Part of a small language model's weights.
Training: a variant of Muon for these matrices, 290M tokens, 4421 steps.
Each number is 128 + 32 x the weight over its row's rms, rounded and kept within 0 to 255. Layers, rows and columns count from 0. The size above them is the row's rms in percent of the matrix's.

# layer 6 attention query, 448x448, rms 0.0789, rows 326-356, columns 0-111
size [ 87  83  83  79  82  73  88  76  85  87  83  93  80  95  91  88  95  87  92  92  98  95  94 101 102 105  99  99  92 106 100]
[[145 143 109 123 188 132 128 116 159 137 143 139  97 170  57 110 114 138 113 125 173 117 189 113 154 150 126  95 132  82 133  78 101  78 132 159  95 114  47 117 126 182 106  91 105 142 141 131  77 208 148 147 113 144 134 119  85 107 146 179 110 141 145 167 151 141 137  97 117  52 105 184 113 168 158 126 150 194 136  99  92 112 105 201 163 144 121 218 100 158 116 128 191 117 101 171 148 124 131  96 108 107  96 131 122 177 118 120 140 162  84 117]
 [119 108  71 113 117  58 134  77 175 158 164  82 180  94  92 127 117  83 100 149 192 110 103  66 173 128 129 126  81 182 136 163 138 139 145 129 141 107 116 119 122 146 141 165 151  94 173 138  73 106 116 127  96 127 146 139 177 107 131 117 154 144 151 142 167  81 140 104  80 127 104  94 115 167 155 140 109 126 163  96 106 122 132 137  91 126 161 130 111  45 148  90 107 110 157 157 144 153 132 105 143  75 187 156 141 164 102 107  71 107 131  67]
 [112 114 164 125 180 105  87 177 144 109 120  91  85 138 158 136 109 170 164 143 118 152 133 147 134 149 119 109 165 151 134  63 108  87 173 151 111 151 106 143  58  85 152  84 130 183 110  76  95 174 142 126 205 116  65 102 129  98 167 149 119 122 106 149 126 175 118 123 135 138  98 191 135 127 143 156  67 129 116 107 135  90 103  94 145 116  43  75 142 178 124 129 203 147  96 139 123 104 150 165 192 142  79 131  52 115 113 179 138 145 115 106]
 [124 127  63 106 167 124 100 144 154 115 181 130  83 129 111 139  91 160  94 136 152 128 140  98 156 178 165 111 104  85 135 124  88 128 129 163 159 130 110 127 122 114  93 211  39 110 169 189  83 166 196 159 144 168 104 147 110 169 124 146 135 127 155 120 212 135 121 144 104 136 127 165 114 157 143 116 143 171 157  95 146 151  84 102 149 129 194 134 111 109 140 112 164 143 126 130 176 153 205 120 161 101 138 168 152 123 100 118  87 179  96  92]
 [144  99 129  87  86  97 102 108 130 102 134 171 139 108 168 139 119  48  98 111 112 147 138  98 102 109  57 156 163 152 117 179 145 122 157 143 193 141 132  98 113  96 125 193 169 106 151 141 116 130 140 128  56 139 131 127 116 162  79  59 131 121 150 196  73  70 121  64  66  72  88 145 170 128 151 151 159 148 153 164  86 125 142 194 126 109 188 148 181  61 119 100  73 146 132 147 114 129  96 104 160 121 134 102 141 131  79 158 101  29 163 113]
 [185 132  87 138 181 106 134 157 161  86 170 141 113 170 133 113 122 123 157 112 110 141  96 137 198 171  86 108 157 105 125 184 156 122 126 111 112 137  61 123 106  80 161 130 175 143 127  91  87  99 131 165 137 125  95 170 103 117 188  82 174 128  64  87 110  98 131 153 102 176  95 121 144 105 101 106 111 106 113 176 157 168 105  93 114 125 144  81 149 115 134 162 114 190 128 181  50  48 176 135 177 112 145 124  94  96 154 132 150 165 183 173]
 [112 153 108 177  77 133 135 120 175 124 171  81 163 135 179 130 175  77  88 121 152 112 103  97 145  72 144 134 109 145 127 155 130 202 115 104 179  99 125 165 132  93 162 144 132 101 102 139 101 140 115 154  98 127 141 104 122 108 173 120  66 147 176 196 136  92 128 132  81  96 105 126 138  80 103 141 150  76 130 159 148 120 120 171 114 160 174 123 121 117 149 126 118 138 102 163 145 112  99 106 172 122 105  76 151 139 108  82 140  78 160 135]
 [169  97  78 146  93 158 132 101 137 188 130  95 134 108 108 181 131 147  81 147 105  64 220  98 195 126 126 168 174 157 119 125 144 136  88 142 126 127  72 116 138 138 160  57  87 104 136 155 153 134 144 124 174 134  64 148 123 100 105 164 134 117 103  51 160  98  95 100  60 168 158 116 149 130 171  62 157 129 144 124 123 113 107  93 113 103 100  62 106 129 185  90 177  89 124  77  92 134 182 150 144 136 179  83  78  74 104 118 124 146  92 145]
 [111 127 105  96 122 101 167 125 136 161 130  93  65 127 206 124 177 134 117 108 110 100 173  81 132  91 135  91 145 145 124 131 115 143 154 131 189 135 120 141  95 177 186 183 120 141  69 125 134 143 139 136 143 137 165  95 113  97 134 141  58 118 190 133  57 113 123  62  42  79 107 114 132 162  65 137  97 139 122 191 147 168 156 159 164  93 103 161  74 149 175 143 120 124 134 146 122 158 137  83 139 166 144 156 157 142 128 100 147  70  69 117]
 [123 177  93 145  98 132 150  95  96 129 119 111 174 107 154  97 135 115 128 153 138  81 118 125 152 157  58 134 101 104 150 144 165 130  62 144 137 140 131 166 219 126 134 129 181 121 165 136  94 128 179 124  93 101  54 162 138 115 120 101 154  99 109 137 168 197 149  95 147 143 167 101 128 110 126  12 184 118 172 159 101 169 102 169 104 138  86  51  94 100 135 148  80  29 139 134 114 157  92 172 116  93 149 136 109 136 100 126  88 114 106 111]
 [156 163 155 151 134 117 134 175  75 147 173 149  61 105  83 121 111 154 114 225 137 131 145 167 103 134 157 116 121 143 155  90 128 136 109 135 130 138 142 155 109 140 110 114 133 151  66  89  99 156 172 123  93 170 148 159 103 107 142 110 141 146 106  89 128 153  81 182 127 207 146 115  32  79  83  76  78 151 142 134 149 144 115 124 147 112 129  99 146 168 117 170 142 158  61 141 148 127 154 102 152 107 136  74  90 135 106 157 106 145 181 101]
 [111 136  51  93 122 153 170 169 102 150 114 141 182  97 154  73 196 120 137  87 136 111 144 142 172  86 112 126  80 142 147 139 108 177  77 123 134 148 145 118 141  98 116 163  68 136  91 120 107  96 153 114  78 126 108 112 166 198  83 146 120 151 167 117 118 191 107 149 137 114 137 151 110 144 202 127 140  45 164 130 101 118  81 133 126 120 101 125 179 117 180 138 137 142 156 146  91 118 142 180  95 161  94  72 161 156 146 136 115 159  88 145]
 [211 155  68 172 122 107  89 143 101  93 110 132 144 144 181 169 133 159  69 114 143  96 145 137 106  68 155  96 156 152 134 155 117 111  72  81 143  85  84 213 183 132 114 122 112 149 131 168 132 125 122 150  89 148  94 169  91 155 126 109  91 164 101 142 101 126 105 132 125  97 110  77 109  99 145 136 136 165 130 189  56 157  96 107 124 138 108 117 143  92 153 132 124 106 107  99 126 177 191 136  80 125 116 114 106 144  90 100  88  95 148 125]
 [145 152  98 130 153 123 130 180  99  83 125 172 148 106 121 143 114 141 154 158 122  85 129 109 130 204 112 160 148 144 198 107 193  87 132 152 166 164 124 160 141  93 102  90 120 118 139 131 122 145 154 125 118  63 118 143  98 164 110 107 129 147  71 113 133 141 124 112 187 134 147 155  99 136 111 144 121 165 136 106  85  75  88  61 143 162 127 144 171 100 146 155 179 124 139 117 135 131 143 128 117 117 150  79 133 127 136 134 151 137 131 110]
 [143  65 117 132  97 147 171  55 121 229 162  91 124 113 141 104 160 166  83 106 122 132 149 117  88 143 135 136  85 161 116 100 147  99  71  76 153 153 126 112 192 112 165 123 112  79  84 145  96 112 136 139 119 139 141 143 151 116 168 139 130 147 204 141 132 152 117 114 133 166 108  83 155 122 104 124 162  99 141 143 143 165 162 148 119 157  68 162 143 166 191 152 140 111 180 155 143 112 135 115  62  82 167 105 120 116  92 122 106  84 159 117]
 [136  84 103 164 134 152 120 137 111 140 119 118 157 106  71  55  94 165 139 104  92 134 141 165 168 130 116 113 155 126 152  84 117 204 152 146 122 117 126 113 132 123 147  82 154  99 150 125 153  91 142 132  85 122 143 172 122 106 174 175 111 146 114  60 109 137 159 146 104  83 121 153  57 134 171 128  80 133 135  61 129 115 107  75 138  82 114 126 141  80 144 119 225 113 122  69 143 136 144 123 137  97  66 138 160 126 125 130 104  86  53 136]
 [108 100 148 120  79 106 104 124 169  96 116 115 143 157 121 108 195 167 150 137 116 137 138  81 117  60 134 142 178 168 137 129  65 104 110 128 212 118 149 138 112 118  85 142 114 154 109 115  47 113  65 153  92 167 175 138 168 117 148 115 167 190 183 133 107 134 118 155  72 138  78 131  96 144 121 190  59 117  82 103 142 122 184 174 131 106  86 110 121 106 105 163 122 181 142 176 105 115 123 136 125 146 103 119 127 184 125 149 152 139 108 113]
 [173 140 113 122 178 133 192 137  67 117 128 106 140 125 149 124 108 101  72 104  80  91 139 137  95 135 111 136 123  64 100 175 132 185 150 136 209 129 111  82 105 124 171 154 108 134  55 126  97  93 144 106  73 110  89  83  95  98 122 121  60 122 122  88 114 125  90  91 102 109 123  81 206 166 114  90 124 123 138 105 131 158 165 106 130 134 126  98 123 122  78 162 151  79 147 151 162  97 112 121 115 139 135 137 143 127 144 159 119 100 141 114]
 [120 112 166 136 143 125 207 120  94 206 155 103 128 116 100 117 112 115 162 171 163 156 123 142  63 134  97  84 117 133  92 134  90 161 150 160 136 141 119  73 181 114 106 119 128 125 159 135  54 130 104 141 109  96 114 139 154 125  94 160 110 109 116 109 120 137  81  60  98 182  66 125 133 130 143 113 133 189  64 141 156 185 152 130  82  81  94 138 123 130 143  95  88  60 169 100 143 163 106 185 127 160  82 120 205  97 143 125  47 170 169 215]
 [147 168 125 112  81  87 135 153 120 130  93  79  83  93 139 103 183  85 115  64 192 121 160  87 127 170 129 135  82 139 123 172 198 134 148 112  78  84 103  83 153 199 101 143 131 117  78 158  87 107  98 136 128 195 135 108 113  86 155 160  80 190 130 163 144  99  98  73  77 120 111 114  92 171 133 171  81 118 131 135 144 137 190 175 154 108  84 112 109 154 187 169 131 124 139 143 156 173 171 168 120 166 107 101  71 132 162 127 118 108 165 112]
 [133 147 116 152 140 146  86 138 162  52 144 118 103 142 106 152 146 172  99 142 156  63 121  80 168 192 134 138 176 132 145 141 169 164 161 120 122 164 116 169 158 169 115 113  99 108 116 159 185  91  71 109 119  90  58 162 101 129 126 126 105 109 140 115 108  88 154 132 131 143 114 183 124 103  85 178 107 116  97 159 104 176  93 102 149 157  94 185 119  80 126 155 123 170  68  68 118 156 114 109 121  66  83 104 128 214 166  95 104 137 132 115]
 [156 111 158 169 126 136 106 110 114 113 146 204 170 181  94  96 146 112 157 124  78 129 132 186  94  28 117 145 167 171 119 141 125  81 150  93 148  98 139 165 109 186 121  61 148 134 128 111  87 133 104 108  98 133 124 182 166 126 123 116 127 168 162 139  78 110 116 188  72 148  82 183 132 155 187 135 126 157 175 121 132 109 121 133 140 138  90  93 115 178 144 146  53 153  88 177 106 164 159 129 124 103 177 114  76 199  90 144 165 117 115 109]
 [120  93 127 153 138 201 115  90 145 125 116 121 136 145 132 104 140 169 168 131 111 134 103 130 142 134 129 146 159 113 109 115 130 149 130 144 102  92 153 171  78 144 107 118 121 138 174 117 151 155 134 137 135 145  71 104  88 144 118 197 131  87  98  72 161 155 140 131 125 180  71 152 126 143 156 166 117 119 157 223 137 148 107 105 157 136 198 158  82 150 165 113 107 151 112  91 192 117 163 125 105 129  99 154 145 128 117 110 128 154  95 137]
 [102 160 110 100 122 106 117 133 162 150 141 102 199  74 124 141 132  97 168 139  92  94 142 152  79 165 104  94 109 168 132 129  96 102 110 133 135  82 116 165 150 138 140  78 140 166 136 112 111 179 163 165 184  85  92 111 166 110 145 126 151 120 117 171 159 134  91 130 122 196 153 126 124 156 157 124 125 132 139  79 166 114 129 149 148 178 129 138 128  98 137 135 121  77 124 167 125  87 139 113 182 137 145 104 165  77 148 114 149 119 161 118]
 [150 145 106 129  89 131 139 115 106 123 136  92 111  93 120 143 134 113 173 115 162 120 167 116 149 135 128 129  70 140  87 160 169 137 153  70 181 103 119  90 122 191 120 195 102 123  53 165 101  95 176 103 144 185 147 163 164 157 146 182 196 160 132 149 151 100 152 136 148 129 117 129  63 126 186 118 155  90 170 158 119 127 145 163 130 135 132 111 110 138 138 133  88 115 106 205 145 134 146 145 174 128 146 128  85 117 124 138  52 194 137 155]
 [122 108 145 157  92 140 128 129 128 172  69  82 142 194 141  81 114 160  73 149 156 189 128  53 110 175 182 123 110 113 146 127 154 186 165 176 104 127 161 111 116 134 102 178 181 117 137 151 163 160 116 131 113 151 175 102 166  90 114  53 125  65  83 118 155 121 134 138 141  50 113 121 215 113 105 196 142 167 136 139 145 169 122 134 123  86 170 111 105 123 126 142 153 107 160 111 149 150  43  96 107 143 107 140  97 114 163 120 174 140 121  84]
 [135 121 130 167 133 229 179 177 179  78 118  96 105 154  94 162 125 171  81 151 125  72 167 129 161 178 177  83 184  48 114  84 112 106 109 127 116 145  89 160 130 182 155 139 122 144 123 100  99 158  30 138 141 145 132 151  71 116 188 118 164 128 133 164 137 120 137 146  77  93  70 167 139 124 167 149 122 129 193 144 124 138 103  92 114 165 167 143  95  96 162 147 113 104 130 105 150  51 166  90 108 102 120 203 138 152 134  87 111 116  85 170]
 [166  83 114 154 158  82  89 121  68 120 104  91 128 109 136 160 128 104  86 137  91  46 149 175 158 105 154 164  80  97 130 134 118 100  97 123 113 102 136 191 149 119 104 102  84 165 116 110 126 124  90 124 166 143 146 128 101 131 131 116 142 192 112 119 100 149 101 161 123  87 148 169  87 171  76 122 117  99 139 125 129 132  81 129 127 138  93 149 118 164 104 102 172 123 132 136 143 147 106 128 181 114 123 133 119 145 133 118 105 145 192 196]
 [106 121 150 198 138 116 151 162  84 108  99 183  71 170 151  99  86 116 109 119 102  53 173 113 131 100 141 102 135 100  88 145 133 125 112 125  92 174 149 146 109 138 132 121 152 124 150  83 122 174 158 107  65 122 131  69 166 151 100  76  91 122 162 107 117 156 161 142 173  69 129 103 136  57 108 112 164 138 136  97  80 174 107  87 101  68 139 133  92 134 109 122 142 116 111 106 121 106 131 176 134 120 160 143 157 115  93 121  95 102 112 148]
 [177 125 104 109 141 131 145 156  92 114 122 125 137  85  80 175 111 112 129 160  97 162 118 114 131 147 156  79 147 170 158  84 139 103 158 121 110 114  84 163  96  77  99 104 113 125 114 123  67 142 178  79 113 139 140 103  67 150 115  91 124 168  52  67 120 124  84  73 170 149 193  84 109 145 133  95 102 117 123 144  83 150 187  66 115 161 144 135 140  60 122 100 124  55 131  91 167  66  95 137 147 118 153 173 128 110 167 190 175 142 129 126]
 [107 169  85 135 148 152 121 128 179  90 218 118  99  95 121 155 105 121 160  93  78  91 165 147 129  93 113 174 115 191 170 128  52 139 133 100 122  74 102 115 136 161 127 162 155 107 138 109 119 159 114 124  76 115 137 165 142 112 126 155 174 136 133 117  94 169  53 142  87 142  54 115 151 119 128 110 105  74 139 150 178  73 143 136 115 138 191 152 133 123 128  91 133 158 175 137 123 147 121 165 199  58 132 135 129  97 172 124 160 127 151  90]]
# layer 6 attention key, 448x448, rms 0.0786, rows 326-356, columns 0-111
size [ 73  84  87  80  84  75  85  77  85  81  88  93  79  85  88  90  99  84  92  87 103  89  97 107 113  90  93  86  98  97 100]
[[140 191  89  85 135 131 135 163 170 123 117 119 141 136 135  98 146 112 166 106 141  97 204 155 136  82 183 120 153 109 154 147  85 122 104 125 168 115 124 131 130 130  98  54 138 102 135 150 118 100 169 164  83 110  78 105  67 112 118 101 179 102 181  84 150 146 140 136 102 124  76  95  98 111 141  64  77 141 139 140  91 159 112 184 138 149 116 142 144 135 110 116 115  50 129 136 101 152 111 155 118  67  89 104 101 173  91 112 160 136  90  98]
 [ 82 151  99 150  81 109 150 118 139  83 107 128  71  90  96  80 122  72 160 131 103 165 105  81 129 117 117 151 147  90 101 123 192 192 178  97 124 155 109 143 108 168 171 179 144 165 117 106 104 159 138 105 157 147  91  41 121 106 114 120 132 198 197 167 110 126 131 127 117 159 119  94 139 129 157 147 153 144 123 149 165 105  97 115 131 133 109 129 192  89 104  93  79 108 151  78  90  83  89 129 201 119 122 144 149 123 162 110 137 114  81 120]
 [170  81 147  99 209 104 193  85 178 147 140 161 124 148 100 128  93 126 127 131 106 126 141 134 187 138  90 107 132 130 170  96 115 105 135 116  95 140  82 162 110 135 142 101 147  93 112 100 107 129 131 118 189 133 138 158 158 137 128 165 129 141 141  87 154 111 106 153 144 177  56 151 139 136  93 172 114 119  93 136 124  96  90 106 189 113 118 105 138 123 138 152 178 174 106 145 113 127 172 186  98 142 126 114 123 159 105 142 102 175 108  98]
 [124 172  85 140 142 158 180  88  88 168 134 117 178 137 153  82 145  91 174  84  81 133 159  95 107 107 114 103 101 135 126 190  80 124 100 148 179  90 133 124 183 125 158 126 106 117 131 139 115 124 106 179 118 101 174 119 138 147 163 125 133 135 119 157 131 160 114 126  83 130 136 177 109 111 132 124 112 162 138  89 115 141 133 131 141  99 197  88 133 161 134 106 104 142 164 194  73 109 168 112  79 137 103 120 100 131 158 130 182 117 108 123]
 [162 110 139 159  62 117  68 118 129  85 156 146  69 129 130  87 104  52 105 154 105 119 102 156 167  96 126 153 142 149 152 174 155 155 190  83  97 142 140 134  92 136 133 196 114 171 134 225 137 156 128 134  90 105 130 116 156 138  96  88 141  89 100 151 134 140 103 173 134  50 109  83 158  89 143 154 129 101 153 135 139 122  75 100 144 133 128 134 115  91 167 122 134 132 195 120 117 123 111 114 153 159 129 131  86 102 109 123 113 101 167 134]
 [208 144 146 133 164 140  95 118 157 100 165 118 102 172 134  98 150 141 150 118  63 117  68 170  99 185 130 130 235 118 152  89 131  82 130 153 142 120  80 155 107 112 109  67 121 123 156 107 126 180  90 140 126 107 138 150 147 142 189 151 127 116 124 117 136 121 119 155 153 106 167 136  99 120  48 101 119 106 163 114 119  92 137  63  98 205 154 142  87 143 113 136 161 139 131 130 127 127 210 143 183 112 113 123 114 126 124 137 181  99 105 137]
 [116 198 151 152  47 166 122 148 141 135 122 106 146 131 165 117 162 180 136 138 115 153 127 137 150  88 130  97 215 147 143 116 152 104 160 180 146 162 118  75 163 127 115 207 124 116 138 183 122 152  71 115  75 121  82 129  80 127 158 124 116 150 162 114 162 112 119 103  52 138 161  77  90 104 103 218 167 119 125 182 150  99 114  46 135  89  96 106 129  87 176  78 151  89 174 150 111 111 161 141  91 142  67  69 148 114  84 168 184  97 123  55]
 [158 152 137 109 160 117 143 141 212  93  83  69 118  45 113 187 162 198  82 110  93  84 164 114 153  83 140 116 150 151 127  53 109 138 136 117 147 142  72 133 170 136 124  86 116 116 129 108 163 125 104  67 170 104 146 103 118  79 138  88  82 128  69 116 119  76 114 132 102 116 132 151 120 148 149 131 155  89 129 102  51 115 199  16  98 166 174 180  73  98 125 122 178 177 139  95 142  53 131 125  95 109 118 130 101 176  93  99 183 139 142 177]
 [102 170 133 167 106 159 113 113  80 186 150 116  60 176 172 175 151  84 142 109  77 113 177 131 116 121 150 103 141 154 112 138 103 116 161  70 124 124 121 115 135 108 118 185 161 167 153 119 116 138  80  81 100 130 111  92 126  84  86 127 175 105 140 160 160 127 114  80  26 120 108 137 137  97 147 124 163  98 143 129 170 132  82 101 151  79 135 135 147 104 120 139 143 182 140  80 100  60 120 177 172 143 117  85 128 133  66 111 158 164 114 106]
 [119 145 116 111  87 144  80  66  66  83  82 184  87 100 115 134 138 184 104 132 107 120 162 136 129 147 112  73 130 129  89 125 116 119  73 122 173  60 111 147 145 181 112 144 127 146 143 172  88 112 146 122 117 113  98 113 146 141  50 117 147 139 126 150 136 134 169 140 150 141 147 102 187 141 126 123 178 147 122 139 139 154 124 151 159 146 117 109 134 109  92 131  95 124 187  97  81 162  83 123 138 101  80 107 120  98 111 163 123 161 151 106]
 [165 128 220 129 157  92 144 121 135 126 154 177 115 141 114  78 126 124  91 102 112  60 154 102  44 128 131 134 133 150 118 129  60 159  66 140  73 132 128 160 139  98 131  95 148 117 106 118 192 191 104 164 147  71 102 107 115  99 150  96 111 122 122  94 143 153  87  98 137 132 156  97  91  97 133 122  81 135 228 110 106 149 177 187 128 128 165 152 159 186  95 113  95 172 122 129 159 162 146 102 113 161 120 104 148 141 102  77 139 114 114  72]
 [138 174  70 149 140 130 128 153 159  33 130 115 182  70 133  94 120 117 142 118 107 128 177 142  96 148 153 141 114 104 117 220 112 177 111 102 148 115 176  68 168 164 187 207 144 138 140 109  73 134 161 109 130 166  94 144 133 133 137 175 148 143  95 127  63 183 100  77 100 100 126 128  71 166 184  95  86 139 158 166 118 109 147 123 129 145 130  96 183 129 140  71 189 171  87 151 114 164 150 126 127 166  50  76 187 135 125 173 103  56 113 127]
 [183 127 134 105 148 152 141  95  74 143 138 138 132 122 124 224 174 178 146 130 193 114 181 141 122 142 153  86 139  89 178  72  87  78 100 120 128 109 109 135 131 145 145 117 132 143 128 155 115 122 129 136 114 143 152  84 172 143 120 160 105 142  63 115 140 139 122 139 116 137 159 129 113 170 144 145 145 103 122 144 145 135 186 113 154 132 162 145 119 147 127 183 126 191 143 113 157 135 152 146 165  94  90 144 182  91 156  99 136  73 127 162]
 [104 153  84 129 194 136 103 133 151 155 135  90 146 142 147 142 122 118 136 116 149 127 152 115  94 149 149 144  49 154 161 112  88 121 136 110 141 123 146 109  81 122  99 213 104 143 151 160 159 170 131 159 138 110 139 104 130 111 139 156  93 159 141 165 142 154 140 160 218 135 143 152  67 167 119 151 136 123 177 114  89 168 166 195 112 167 111 193  89 115 110 179 129 140 133 169 124 164 111  59  92 136 153  69 102 139 139 165 154  76 133 114]
 [152  93 142 100 105 130 145  55  24  96 126 137  97 128 167 156 186 166 107 142 127 125 107 117 118 177 141 205 201 110  98 117 100  91 120 125 149 145 140  88 160 120  95 137 142  84  70 123  82 123 107 138 123 156 167  98 131  56 121 143 116 142  96 116 155 166  84  56 143 128 130 120 135 148 101  97  73 108 105  78 113 201 141 197 106 112 168 167 135 176 152 133 127 153 126 178 166 131 115 142  88 165 121 148 124 172 153 132 122 118 183 164]
 [138  65 139 142 128 142 122 102 121 189 119  88 132 125  98 147 107 118 142  97 132 180 142 178 126 125 133 141 142 129 133 151 137 119 108  77 181 149 146 107 142 126 128 113 159 112 158 127 117 175 172 135 111 160 167 137 134 126 144 116  93 181  97 102  99 119 175 180 170 102  97 132 107 150 158 130 170 122 177 107 111 132 127 114 151 151 130 218 131 108 102 135 190 152  82  88 137  92 116 209 101 117 110 175 133 138 116 102 104 134  84  98]
 [114 158 144 157 130 146 126 155 118 167 141 143  79 119 121 171 128 105  88  94 131 171 143  91 139 147 104  68 135 182 136 152 133 124 115  64 153 139 161 146 152 125 157 170 115 197 109 157  91  98 133 112 104 149 127 106 136 177 143 145 197 118 124 160 100 153 138 164  81  79  82 136 144 100 165  78 121 195  73 173  91 122 146 132 168  68 140  88 166  97 151 130 124 174 141 168 130 166 152  94 134 109  87 143 133 137  77 132 155 106 107  78]
 [108 119 173  90 127  96 120 172  70 126 139 138 104 114 116  96 150 136 111  93 121 116 132 126 136 111 102 138 159  84 101  90 203 165 153 165 133 170 186 134  91  62 113 107 106  89 101 131 138 102 139 125 137 139 149  76  83  46 141 136 190 159 145  76 105 141 116 168  90 120 146  85 171 127 126 134 135 111 137 136 207 158 152 135  93 127 161 103 110 143 123  89 148 120 141 101 124 141 102  67 138  92 190 140 132  55 139 171 153 116  74  66]
 [132 116 149  92  90  84 120 109 115 138 134 156 123  73 163 120 177 120 173 172 146 160 144 132 100 106  58 189 154  96  94 155  59 149 133 105  84 177 117  69 153  99  98 114 107 160 124 167 151 110 135 139 120 139  89 164 136  92 134 118 132 163 122 110  87  92 152 107 177 193  90 150 192 100 117 116 111 148 127 122 138 140 115 147  85  83 160 144 145 163  79 178  76  95 117 139 143 133 141 136 136 134 198 118 167 130 164  78  83 203 114 128]
 [200 238 205 127 147 134 160 166 151  95 124 190  61 128 105 150 143 128 138 131 164  65 151  58 169 161 112 125  92 138 147 139 146  91 123 130 148  90 100  67 135 170 128 181 129 118 150 130 104 107  50 135 121 178  88 129 182 107  88 110 152 145  88 110 141  83 107 110 142 135  74 135 116 103 139 112 152 141 108 133 141 136 139 181 143  92 121 125 114 106 192 107 124 143 129 166 140 168 152  89  99 196 122 135 140 164 107 100 134 156 151  67]
 [177 103 164 150  96 119 101 165 133 124 137 131 166 143 159 170 111 103 122 182 196 111  92 131 144 119 100  88  90 150 186 116 210  99 124 106 127 123 103 143 136  94 117  60 154 168 153 131 124 146 105  92 126  87 106 155 159  38 121 124 176 105 127 134 121  85  77  79 159  85 111 161 114 165  80 159 196 123 142 139 115  91 168  79  71 177 137 137  83  89 136 157  66 144 106 170 179 115 140 151 147 147  58  93 155 148 137 129 126 120 108 105]
 [ 79 118 121 142 125 119 179 133  87 144 100  96 183 138 122 111  98  96 167 145 153  44 129 166  91  97 114 160 110 212 120 113 111 164 109  70 136 172 111  90  97 179  80 127 172 101  59 165 111 163 115 144 147 100  97 137 139 134 141 129 146 124 172 184  94 125 164 142 109 135 117 121  90 122 101 133 103 120 130 159 101 155 120 139 124 130 103  99 154 133 103 125  63 108  70 149  63 150 126 137 138 174 116  96 130 116 113  97 175 135 121 199]
 [125 123 169 107 149 131 133 167 139 158 124 142 102 167  80 173  73 161  77  95 113  86 142 117 103 109 175 115 167 115 187 115 120  91 144 162 116 125 114 122  86 148 132 113 144 152  97  56 114 136 172 129 139 169 140 147 122 110  96 135  79 109  24 144 184 184 135 160 155 117 125 158 146 159  79 114 122 149  70  92 104 152 155 121  65 156  82 183 153 151 143 176 119 155 128 147 192 118 165 103 140 143 153 154 159 180 151 179 132 128  96 153]
 [ 93 159  40 116 182 135  98 209 186 196 103 110 155 110 139  51 112  44 178  70 109 226 144 159 140  74 127 140  44 179 115 223 154 180 167  96 116 127 105 126 147 127 195 151 116 155 132 111 152 162 144  88 112 158 103  95 147  93 108  90 218 125 146 177 151 140 121 166  85 180 113 124 166 129  86 127 118 145 110 118 118 121 115  96  96 117 115  62 127 142 166 148 139 123  96 144  80 145 116 121 169  69 131 127 140  99  77 163  86 119 165 102]
 [147 130 150 181 110  37 120 119 157  85  65 158 178 114 104 182 129 146 150 126 216 154 186  83 170  71 124 216  84 151  64 211  91 150 119 138 151 201 108  88 142 179 140 176 111 114 102 144 135 136  97 103 156 134 118 147 125 155 123  74 168 141  84 149 134 169  77 136 107 132  85  51 143 126 151 162 111  97 102 160 144 192 118 146 154 148 129  99  77 148 174 161  79 130 126 171  87  79 130 146 130 157 126 118 179 108 144  96 111 202 104 132]
 [111 184  43 183 141 142 102 115 160 166  90 129 141 147 112  94 115 138 125 130 170 167 115  82 157 102 150 174 108 160  91 158 158 177 148  71 135  77 158 114 115 159  94 116 147  81 147 174 136 102 148 201 172 166  58 105 150  95 101 108 125 115  77 116 182 170  85 180 111 149  90  91  82 135 110 175 134 113 126  87 155 140 146 115 171 159 150 109 109 176 163 100 123  78  69 100  44 128 145 133 100 102 135 159  96 111 155  58 168 144 102 136]
 [ 96 123 110 120 120 115 116 111 110 105 127 177 188 133 131 183 152 172 136  82  84 184 133 148 177 137 130 162 177 164 135  49 166 114 148 132 107 157 162  81 140 158 142 110 159 167 165 131 157 119 120 124 121 107 166  79  95 100 157 125 150 173 143 128 173 161 173 122 144 105 115 156 125 140 111 157  90 164 164 121 118 130 163 110 165 146 120 130 114 133 121 152 175 121 144 128  91  90 107 125  95 105 151 137  84 115  95 158 117 150 104 103]
 [132 169 134 161 132 173 159 109 188 141 110  33 168 147 188 132 105  67  59 136  86 123 130  72 120 156 180 107  30 128 152 167  81 112 124 155 125 131 167 147  76 139 121  73  78 157 116  96 124  53  75 128 156 130 164 156 154  97 191  68 126 156 128  97 178 112 102 173 129 145 137 132 119 147 105 145 146 107 138 102 127 119 141 116 111 117 141 215 149 113  81 119 122  72 102 112 111 137 108 113 138 110  57 111 161 117 162 164 121 157 104 173]
 [114  94 107 132 135 113 163  78 126 144  77 122 130 127 156 113 183 147  95 117 176 154 154 158 153  98  67 181  97  90 109 129 138 168  85 128 147 116  82  85 128 121 120 125 163 160 118 103 172 123  75 153 120 116  88 149 169 185 122 165 148 103 105 123 148 138 156 162 102 103 125 176 128  36 139 174 148 147 114 114 148 174 143 146  91 118 149 106  79 144 132 180 142 158 110 122 129 144 147 126  77 125 168 139 119 142 104 137 102 166 102 137]
 [132 106 118  85 123  69 129 158  64  86 105 143 103 128  59 124 126 189 138 114 183 117 129 170 125 126 195  94 108 136 139  90  88 163  67 112 109  98 156 160  90  93 124 143 146 115 159 141 109 209 215 108 117 135 147  82 123  53  73 118 154 112  83  98 105 105 118 108 180 107  99 130 104 127 142 133 149 125 180 110 131 151 146 103 115  95  99 164  98 106 158 131 175 114 121 141 191 102 127 127 153  90 154 190 100 149 111 119 144  83 138 103]
 [116 115 143 119 142 136  96 178 146  70 124  90 107  88 128 128  66 121 195 127  79  94 103 134 175 110 163 108 155  78 160  84  77  97  82  82 152 127 122 166 128 141 119 142 158 159 169 124 145 148 171  54 112 148 152 134 136 175 132  90 145 113 133 162  95 137  88 170 126 100 117  92 153 163 140 121 138 110 146 138 129 136 113 122 131 139 152 151 129 113 133 134 155 117 118 159 112 105  66 132 177  94 134 179 149 136 129 154 148  97 129  64]]